python train.py --num_hidden_layers=20 --hidden_size=320 --num_attention_heads=15 --num_key_value_heads=1 --head_dim=32 --intermediate_size=1280 --vocab_size=2283 --hidden_act="gelu" --norm="layernorm" --norm_place="pre" --norm_eps=1e-06 --positions="rope" --rope_theta=10000.0 --rope_fraction=1.0 --qk_norm=false --attn_scale=0.177 --bias="none" --tie_word_embeddings=true --parallel_block=true --init="normal" --init_std_qkv=0.0295 --init_std_o=0.0 --init_std_up=0.0295 --init_std_down=0.0 --optimizer="muon_variant" --learning_rate=0.00809 --beta1=0.93 --weight_decay=0.01 --lr_head=0.00946 --max_grad_norm=0.5 --warmup_steps=200 --schedule="cos" --final_lr_fraction=0.03 --batch_tokens=131072 --max_seq_len=256 --doc_mask=true --train_tokens=1199000000 --max_steps=9148 --dataset="wikipedia_en"
Each number is 128 + 32 x the weight over the matrix's rms, rounded and kept within 0 to 255. Layers, rows and columns count from 0. Numbers have three digits each.

# down: layer 16 MLP down (transposed), 1280x320, rms 0.0687, rows 808-824, columns 0-79
# up: layer 16 MLP up, 1280x320, rms 0.127, rows 809-824, columns 0-79
down808:177136109141101078091163138116145094138021102159139115139111150151098175142155127131114095130123122101173126113172140141051100164120099160097150112062107101127141094135177108108094140137134118137180121148045134070179100142098120129127129130
up809:145167098149115097069157151103136110205152106093114094152113097112104167122139120197139117152129097076119103167116113111174074134152176135125152107103169138106136166079099107147106121110108124174085177117111180183103134138101115121149118127
down809:099133135079076157139179095141101088071109116135135171151132124107084117131154157147087222070082161102157148150111136180113160147150090102109100177099129169063091109135159148099127104164099125112219098125139134156107163115159147164080114131
up810:109054165094118138097121099147125132154149183062180138188133124128113166103125082136165126117074133138074125181150131154130064097101155117102107112108184152102122104119121132142137095120084234086079059124098112135138117142109128164104153107
down810:119140108075105150166112124126103118143143131095121150107170107109095116110115184183154138136132150103134109119196178115077115163119120162111153143098094099140163143121151167165099116138132171172093101147091143056085123122139160139172090099
up811:070088151125139136104113098148146152165170149116152131118162107149147126159121101126128117071120151121162187119083160148166089117174104137097138180123136117120174106199125196199133168147128173166100102114197066137152092117189121160211160121
down811:092159104127082140104058167128091079137151000141192151163083166163154113161149157145111093140135119103109096162135140125130122134092101095149083094109116117170154135083121127095121144136131136126127177132101121107113145135148172104163175148
up812:179128177105177170117143087148124104156155141104070162088129109157129173113147097106163159174136132149040161127151141086115151104132097151131067194154135149073102101122108156081106153196075144103121108120098063152163092081123167128123078144
down812:131171082123083157157171159160067102119134187136109112091141073125121119144164148155123113117166103126160143134090109131088106088148176119102090097169164058154164101037101142174092109096152166146166134117151091213164102129106085138164151094
up813:098173105155177108151113126153084144142117131166110193099179130138100148101176110112119109180149131129123106136176131106138123166106159151092134132197140132149144128114133151170132173115061145125158160056205101146149098166149134082167092121
down813:157134161082094124110144149142101088124129104132155187128079086153128107171102129128143140116138156118126177128187147139113057074154079139108070164152145139081154121186163095147106114163117146118160154122105144107083111162150124117085061106
up814:111117152106177160077095131072131138161091059124119098121094156158130130180116100106176123129178193099094121139104117115113091059160142122120126175151110144185122071110131056076087084094170124101168130126095086128122155107168115097158154126
down814:099146109124117172171119102170105087123131101164098153122126147065162183143179128107131136104053160173176059162070086102130145123118151116126109171099121101189100192120113141142151144163135162119139155087113183052075118083178117120101085120
up815:151093173187131158092131100108111115196153191139146128147134101168118126172067159113124048162146145105161067206055153092104131088115119096092163108082185155097144122173145098142150165137112068184093163134146087172148140067133133052107131135
down815:142192145137143086188152092105116162169121146066153156140182114154139126109096121136098120134076093099140105171102087097101106111166110080077154088188125107107105175120140073131153123102188140200050118121042113149128141255097116134134120131
up816:118137140143140112109148137104140185128177069165151165147127061184169065148153169148103102118115140125139129114196129147153129080177157079085132105181104145167163120155125138125063142136054158157110133139132122132140087102116114126151113125
down816:104140122104102148105139048195143125195162099136185124155100091077080177118098138116139157161149086093203135123120108140111155145122070031149152099136108146113201101094164131141162213164124126118131069111087132163113158159156146087083111101
up817:147111135065106157125136157081126175127126120116136119062120101108157126111181100106129104129113161093094129142139096107195089156130161089143093107121093173123068171128133139151141156128162153115075060136085156137179088106157139190084140127
down817:119083163124140173105161120105121107090123116142133116132132104137064132156141128149071099158145106110074139124164121144204107134103131139151163149058135119130111139073057174107159093143147091062132160134107138135145080100125122182166153180
up818:128206140052190148147103096133098162100173175152144137104143101117122158172129116115113143185116136103102115098111106130107165131110150099231112130146100062136099098146137164174114082112134069121139077142132177166127072129071156047070102125
down818:170100126112104146140117131165122093094152137124138138138127169126120093140098177184111146114073124199112107089130097116129145124114160119154212147129080148099101075099169130109097124165095099165137133139185115100070142090097164116109098132
up819:088110134144157153191131142133126114097087109152127137155131150104118118099057119101086063125138134155190147147113077136127140135067058105127120195113155155150113145107172107073094125151114131077135146110049127154121118184134100182060111107
down819:118116134133087098144156161106125112121143255102128129143064113123144135129134091131090141186138152105099107076155146182125157145130161104105109096128117091072095172132103150120145084182149096098087125135212130110113093111124055117095147150
up820:084124087112191119158078136077163105150190128108103081138166147104132159106135117110112158177079157134144113154130128162130133118134142108099146136176112125147111159098117101157064124118122117084156120086139111161105150095112175149182164157
down820:154230117170146148090141125126092120140087054103174167139131136155166124122179111154133067150146072171124106166177058123149106144086131143146129109109154146109112072152106133073193095169171120130044101101078173141153111132140139156102129103
up821:078175091117103084156074130192136095185176128118116082076149095098100087173146123122173179128174124162138099164141104119202127110123147122121159089116112149137151138138165170173136139139103095100129182099184117102101155133133078156096168153
down821:175138190109104165125055105153142096108124078141075151064165084152090166141121106152157130140094103164132137116102131126119132159132081144060096055076130141171106133119142121125119107096159100141176111136119120164135096138114134139176137129
up822:100123104184148185116084154104113117156058152108168120130129154161133143104130096222160120095126138062129101106171139100093114087142094093118162105121114112124150152128144142186114113172065114163081162127141094112050191139146102142150165139
down822:163103149174088131111182142143117160082081169099179131161215148140158174074136110193159103049196122166142141169062184161108113101085085106166197118055131112058088205147153100138123155153183128128188149147130050134050157050130152143098255044
up823:177111124145135131109150157128140096111157090148182156097107106145085160125134110029119172158143142134144120160115139098154145081151187095052114107149117102133094135094098157103131108147038132160149171113165105128108177178161051075118108193
down823:142100175098131148127083169130131083095125113086118123106134159136093122144079115110116119143110142194155146145148161156133158090133152167133159144144099131151090130120121132131168139117160144199135078150159065201125123092150165117057106112
up824:099174119078080154195106190135133141173122145105052171166162065106159135183177082091095132078169128142103098127063130120101146095086151138094117102073150135072146148167103144149101116128126149159101116137143190118151101141097079130106148132
down824:126139107145119136137169138050129121135133174140107128143194138129136128137147104150178172139149163143077189160129086142147085138127082120131144099099153081109141143164124115085122110138083196121135104108174112133092091170113179120176118127